Weights of a small GPT-style language model, trained from scratch on English Wikipedia: MLP 1152 SwiGLU, 33.6M parameters.
Each number is 500 + 25 x the weight over its row's rms, rounded and kept within 0 to 999. Layers, rows and columns count from 0. Numbers have three digits each. The size before them is the row's rms in percent of the matrix's.

# layer 3 MLP gate, 1152x576, rms 0.0997, rows 309-320, columns 0-191
105:487482497473550496501519497499483482462520491557500500473425514505460463456487485488512501492503553483449484529455522506552471532521490496537482483487467488430493507488507519455511472492495509489492498486546593511513504543510488518487509496552512506501506521471453517511509526494513506546522524452531523508461504522479479519428503480506520511502506510517493499499529506504518487453504509494502484500513492448507503489470522465526498476446450518499521474516473498494503454553514493478524523515518507518491487499513514504476505507500524487467496497489503483525478539492532495509
109:472537571505506508556501526497555504485518501514504531517472495468467493538497527515516508486501509491505477483485479521484485470489485494516513520498489460505515535498483500491469475499468483443471467501528508497536501536531512508535530481472539500491493491533517491479510489529524571503514538488470534499467470532539492481513472542498551473519427494503506482497503510484518504542540516529457519485496526495474483544523564491518518508504476534483494502501512514519507492465517529537527504488488455488500510509525517524503483545491486546477524480523431512471471490484512482480
090:472479495493545520488535523526480494528498509494508499511494525478491488488513470515495520488530474539538516535479520507522478449493493516465517504491542474521489456507511473498498454506530482471491520489494467482507535497533487467509528537469504493497546468474526498555518486537447518475485507500529451465481488478483522490503511518490520470514476455493504510507534490471551474489518549510493509512476482471500490502507527479499492504495530504490545501497500526463465508524595485536469514515513476484528526505481494510477493502506518534506481516480531479509499523544495510499
104:512505521472526518508470509552470508527498495507499494490483482489520508476503481481486461489502476470516508476501464523487465482494458499511510502534505530512538522493455492519502523443499555511471534504516547480491505505504434527473493515542523506523496485496501551480504507487500514493470469469514542483542498537497518453516483505487530470544463484496462486534459478502533505506486493511465475481519548557509448496467491540525477491582518508486477523501535516504499467524503492503504501498529511518518499527478506494513479496514504469520458475462486482544469485535468449502
109:458562514511494515528488494491477487532477546491498527503442497504476510499493488503541496517542479515506487441495473492458450511493484509459493465540505497506487478528540502482460529492496497533493476483481506484493505534474514489525525480470493527507479502579537497520487513466528471491465497507475486496486503470520519535524457506467483472505452489493498481503464513516475524482473459491448466479491517504515532501481479526512498485484467440520474480492567495480496465489503493563523502463467531471501535496488476467465521459510479502503510526501503463541522477512539522536
093:533496496523510513500498455480500475512478516442490500448511474511502513517471455535552508505539536486490512435486509499496492516511486483504509484462492486485498488488492530473538516442515536485514507522476474498504489488506496518488508503483522500510477546582505517524479515498495493524480454461493486517437532512498497510480428481526473512522493532505515491473508485477516492522487485490485514530546532527516524478489485495506491474499492517472486471531527519510535514512501514448476535487495511513423510462469495533520456526490493536448514504517501525483448453508509492500
100:515492502476477460503511468512490477557523443505536482486445505513480534436562513459489503484531503499500466550510471452518485516489519448494487486504475492473543467552501472468482443501501485496505520484509498521512506486475473455502479501498488437513516468482523482503485501524452511496488490491535469520510475493525509551523502469505515513473492464492499501488482503529487522465480487495508528500489543522507480513477523457518508454546497452503491493503507499526512460494499503521518471491492532496490548548497497493510475454504467523521517501502445532511477474496521526492
107:492479526506511540513519484501526505479496521532503490488471486518492471525510517514510504528484517476516528481498458515528512511502486531486500501521457493498468515461491529507531485451518514474493467499486582481536486471548473484540543529489524541487491521552550486552487465463479490562543486521508472474494542470505509523551472508465460525476469504485479468476499544451543510496505456437519489438461507494515488494483477485527504440513523545513535461507491488502512464471507507545547468477531536487449496542502503486480500502453481474481459505508470478529459499498483471526
095:518498476526436507534466552539512488482542534534503522517492507531495514521532521513504498505505484470478530528538486510498465468489528500522514478531485512464524512486488524504475503498458534553504506488487529474487498509476538506497448497535490471457466458518466475540504468511507482513475520512477547524502536512480514441525490495507490503510523513520480502508523525528517504476513522459505498478513499534486492550504470498516540484514565499478483498512488497500489495485488493562481429485507484526514498504510463517501477483503502481555517524508482467491479493458487510444
096:543509492480512460486515474506512494483488486469487494463464530459499483533550460484533525514516477515513499494524512542513446526499478530485508476504511533483421511476520476540479543501505469471470480523521511522510579493518492511515491519425548501498471488502500482508490489501484508483498500465497493531467486506495536490458491533545494488494518529516497489491481494515511528504483506521526491491532498483531479500541505538460497435469478565493505518467518528537483512443512516494505522520483497486501517465488465446462534539581500506504515474503477517449491534492503526465
106:508514524478487498471507493495452509455503482518501474509493495504476479486493479479563513461478495515490487484511498544545497502493533495517492497502520486489494488499512513529466553467482499538489489507462517541504518461539518462482510492504515514499412494467474488525521448472475509535502429465487481501500504506532484498522456498486495480522535545491466499511456500483531508499511485489495455484508491498530503515531522502513505516487427471517500463520529511467506493508474496505508467498505453520483537450529462482494491487545475493507445491501491499531480528465505484479
122:513507535522488517516525508492511491435538555515465530501497510545511504498545488474496520530458475523497497483486441555511522507484528488475502478468510499513539517449506506493480459511486517515478489494474522478492493486552444530543506547467511491514517514527447493539509511543513512476510479503475506507506500481510479486485457549529532500513521526484473516470522523477454521502507519514517482500510509506526481515508510509517533482479488504483468491535531482543493519476511536514519462536559512521516480519490498482476531470499522531542511486472564509504505513490517516477
# layer 3 MLP up, 1152x576, rms 0.104, rows 309-319, columns 0-191
114:466491504478519478522489502503514512502493511500527461481444517521529534521502457482481510486514486503497485497450510489514532511492500511541462517526487504455459541495521513484493496517516507510534533496445571502506544515529493498462495489520511514524468506443509472513529538504486473532519490518522506488488494444504505490492480520495523495488506458516518482532503526509509483488538467512524511478480501497478507475529513483515528520518488531478486511482429483486509460511502509486521549470487527501518495497509506514526531488547530500494431514479479488519464501514543487487
104:488512521499482479546477523518538512513515502524495507506465549470503438533494513501529498475511514502503476477485511507472496481460506519483590523493462484520504491511505494486471494506463496476472473475518537481516523509532509491543532488484546502485498477477499479481527509501554544514481509509460537501460486495537482511513483519495496487517421514549498505476477512471537469512519507553485502482462503458474498542508524493510521475508467520478484530502531488515486502478525527515488511482510520491492513471520486516489486503498463489471560492521460503480471459459535507457
090:557558469474493524480544476476442508514513477469480486477473526498497483496523467500516523499536491539540479479497485486517508515455496491466515458522511481505477497518540527493448481504529503531509478535509511513485516502502529507508515507495498524497489518524480476481514500490487511470457481497513522519511457503564484463469534487468498487506510459485506489468485501522545493508502528506548503510489486509518563513472510489492480511473496500527529513496469514488458518464532522477467469459524511510500513505541450506515499493510531468498469472520440505545506468507532512473
108:488463536503476509524493528541529538483525521531525455511504524504549518492510545480501497513497481502558491469533513528524491516493451494517516518500494520518512529480463469520544505518468530512496509446496490517504475510502489552489573506512497445498514472501522498488510513499491549475514471455548564495524504522477512472538500498469518486528449522497503497526483490502501480494501504512489496473543561502520426510484513548491476452567542540482461478453525536496520516518496474470503496495487478484539485497476511476545469466499478470553501467490480510506467520461495464502
112:496450504490506476480466511509507474440511502508511496499495510506554500471534504459506468468530477524475503523466498492552518514517465477488527516480484497462520514490510487516511474535490518506473516514463487512498465495489514473482582508517477523482498498437509471482479479518465515514467512497491530503517483497498495485489546446517481547536498493522496540503526521498500506521498501473466516470462479535508521498463514507494533525492493517511498494487462541502500507523521454449457506513559495549509448498499517464519487513451522499486481500548514500543515500505512482500
087:529474474515520498463495474545501499514525566484461522484490474509491495468526512472515464482499529507490461505530485517519505514555475503461549495496507465521494497523506478493516441513436471518522509503512509490517526461510534517525520518506482454496486496512445497503565514454484514491508504495461486505494499484492487501516526496517513503480441513465500484516513493476482461511520516509530504474483443468492497498443455502491516494538518525508495488482496501512497461529499459473512514521462497522478516470471500431532543472475490501510508495481526502526484507501526524521
092:530491490470516507539487486485481502493528504462481471475525484501499484550495495512512510476482522478459546469548510526474479510493454492501530474491502480537470547469502479522483523507479528496461531484521523532483496495506509489495492470501490547429512527477477507546479464465535526493512489516498506458461513496498498499463546472506470459458449515483450523487505493482510483502475528488501508492512509467501455509459466474494512511489492480452512506488480475526502512494472471464461541475499503506473476477512472557490506535510518444489487486449544510543512534520489483523
109:513492465521511520503505461486488466508480533478480478507482513508466478471533484436486496443522500482525470497526532481494504495494488490449476502503462518478486518496469573484479531527515516505515477547507508491507468484510519532516504461525517479481499483488514505485487515470513465473460540491477518521539456505489513483475521525455468479554514469529495518535469457527540492501520531486464512506528535528470534478499519453495470498483515495523526433481540446481530505481525500488533486490482500521496487497515504532495472511494487543484500517463513502507511525501487470487
089:517478554530524499491516434499459460529469461499528449491494518498520495517531503509494478546493466537509448543482494480494516530491459495481525469466494507532513496513468513509496463526512496504483529509510542481533502493511464518497520463486532446533528520496502519454495487512482497498484466481530452493538502517495529552483517488539455480484474496498496531504476523437491537511495502476505501526499492514451491486529519534522510523506452469510526472518470510525474501509512551450498557499490529481490529479493494483538527527476480522469517515470512492574527524476489511493
095:473526535494517491481536484487480444546517548493520499475494517482497500493499472480508519488463474494462491472539505487479492512509491541504481499509512518497522523532510479539477528519524492524521495526506566490499492481490514493525465492528520514529497484488507507473459546487443503466526465465498507516508535473465517535496469520508502523493485460485475477500499515484506555481494529513486498491444491502459511493516506549488436529504496468483528522463507486500511535534524505489469533501495509466526560498497443485481473525497500496510508468506513502530516495544519528459
107:489471478467504502520507515470494468510529525551527501525452513506502491489521499479474564486515498509485499494490537539487523450518507507498530481484463501510498498485536495526534477504513511490496480462494498517480481517512534533470550465508526467524453480476504494463549505517525518518508504508473496538517508426498481524529521488478508440507486461501482479503466503510492523529490532537485503488527487513537447487497485446506445493503460499447461490509518482502503489517532517467519477487526516489498510514437507496503537486520501507469494506491473460485479501480498476518
# layer 3 MLP down (transposed), 1152x576, rms 0.0976, rows 309-319, columns 0-191
099:455500454530473503486454494521494570522496521498467468551510515500509494507523504495519487509508494454485486510508502477484566488466518498495524501461533504530466507454493511519477529490519470495475525552454525454483525513476494517511524462499518499517502505441578513493483484552490558500488452483520490472537498487494506496482468496485524509538506501516493553517521543481534495487509487504513487467516509527529514459489475483481496537522513503541492498502516559518526490487524510485496466505490490506506484535492519490460522500535554489500506514469442500459503479499517498486
103:489503540496496497552546513479558483481530478505498544500479483482529463555515489450501528478486509521494502459506496538540457519471535489511545546494473487488518533506517481487498445451483464500498506489525508483467504516538546477478492497544498559499490496509529497478487538526504490506532481524454477525444504508523518516520478516530521434536476477549510526529533517481549506523492498465504533483522483502494472507472536516502553492501467490452485511463525466533493502489540487525442507518503538543508531489537488486506502536502485466473474493501474458478487492470483484535
100:487493484505517490533519472555502485536458572571493513481503492526535501531481533458507444508480502523520480513511488506503519489464519479487473540456521525506558507496512499511513467526500493504514503538476535512461542493500478496501488500512529477518513534507512510511497464483491518479511471514527535487519508511498497473480502542550529521506496527510503484496512502496479485483513556511508521500512496498502487555533499502527531443529481447499550544487448507502483437508468509488505474503489482511509490482487522485493504536510501471510502501478500446516506481546508493512
082:504492458519514474500509479501502493507495506473478510473520497534474493515506473497480528515519505549485498517454493460476485497527536495485505493531485491473469499499529518512482495556497434504534486489490483505538519480498529423509517502483483515491487502521495497500467492489523471519496489525450468546464503502501488508503505501542475521476552506517514524432498500490469487483507503499488496516504498468502546496519497493477501502438482499521536509554494455516454514481479500485485525518477473486478515514541481523485527497475512557450540519511530529460525464499489559556
104:512446483496499515489428532514478497465506471494550501488472512428518494468487511428532495506508525534518489508452534530516495509493508467512527508446508482498509470469507520537490512540498499454474525513468498499479501480562510510505543473462483492498517538489502491521522498523506468458466507504507476518518510480504480481515523506489485521502494499509540510507491516512532490487497518504476533496508477471491489488513499475532492507512503488516493458482484531496524501471501508487486520476516509454491436539545486530486506520475484499535497489491547513506485523468490515473
098:468503522496440494513515500544488474527498530483451496474507507521512544511549530501496527468528519503492528513537528559529482503510478479513502474511519491514488522453501547488491494491491493573508553514472536494502526485489476510492503474507479514500498496478496507501494509509539480514465455496484452530543499508506498527496491487490470486495460527502443510497463544476487542496510492481486524482486482492474520488534532478514506448498484494517493479526553564487521478500522536519505500564518508535429509489514506515504492465492520497504531487497501522558522509512483539523
105:480493508514499502546486470516484484505490528488524502469517514445493522556465498460487491530490489528473476476559488490507472465490507494485536503500502498515510493518533468509497451522506556544523516462530477566514462493482489524528511458492487490473496516440506524498505507491536504495472496563482506512489528511504498514507542509484511499487476538485477517474518453471551488540532511503495509500526556479520492509501489470520512480505522467519484494475500472497492490505523490508453463462484468476521499514487521525519506502512493482481478498505526572464469474506501515544
098:493463486494529490486513480486491515532443506473488511485489513498476492508460520511477484513507477504521543452515516543506487475496508497528545500497484526520518481484512512570488468482482512548477513488486512451477515489527530486471483518499512475490492462525483480523529468522530474520551528484468494451492501532481517549513552493496488473538517522549521480483465513483504516481484466486506509481472506494537470514497479490482504547500448484516503532533486522475525513544516494480466529507528542472492467497506492473536494482528496481485482487507451476480534550476452551514
097:510537503488531515493509533491508540488535501531473478505495510503453511549483541503542542496507496505495525532494503475530500472455509496508475459541533508455500457472480465489479512507514500522476507475489506464485502462503510456502522517505494523479510459468472504515450487466553452491544517491470560508492491468514481468498481500545511563487480468525537499526532504499497493493496513489513462542496481526472527501522488494521493485498583536485455535498500489491470499461485516502500453452528512566514513479559464513463519473526480505557484487484478510481497478522510492491
094:481476489495491463515485486493524502518500551543485490508495501540504460473502496506500485513570509480525507520487526485500478509505488469487497477496507498495449528487497513534483491518511450454529524500525459542515510502484476471501490534494515542523461479477491471520506488528529527495503503481521524536472510493491492463471522521493452490456501531531501465512516473481488514505505495528493470534543501459487524482485512510518497470520491533525528493484515504485501441452506488489462504499506515471479509472452507511496510504511501458470494495498446502494517498496535492515
096:480516497503509468504528459487471525507519503484460491543517502489471508465506510511475541498486495483474498512534478498436491494495460524489485458513505519465415487523430517499458516533494506520482507526513473499506495531485480494476522536455496449481479506498511516512479467502490517519467488482513514488542529511462499444526514511513468489472492491527512562465521510519494502509510524482518513505455457469462497488521480505494483492470538508535501498493481510467519528512541471498499544504500469530521505497479473507557504530523498467497505488502464566515501502523473515530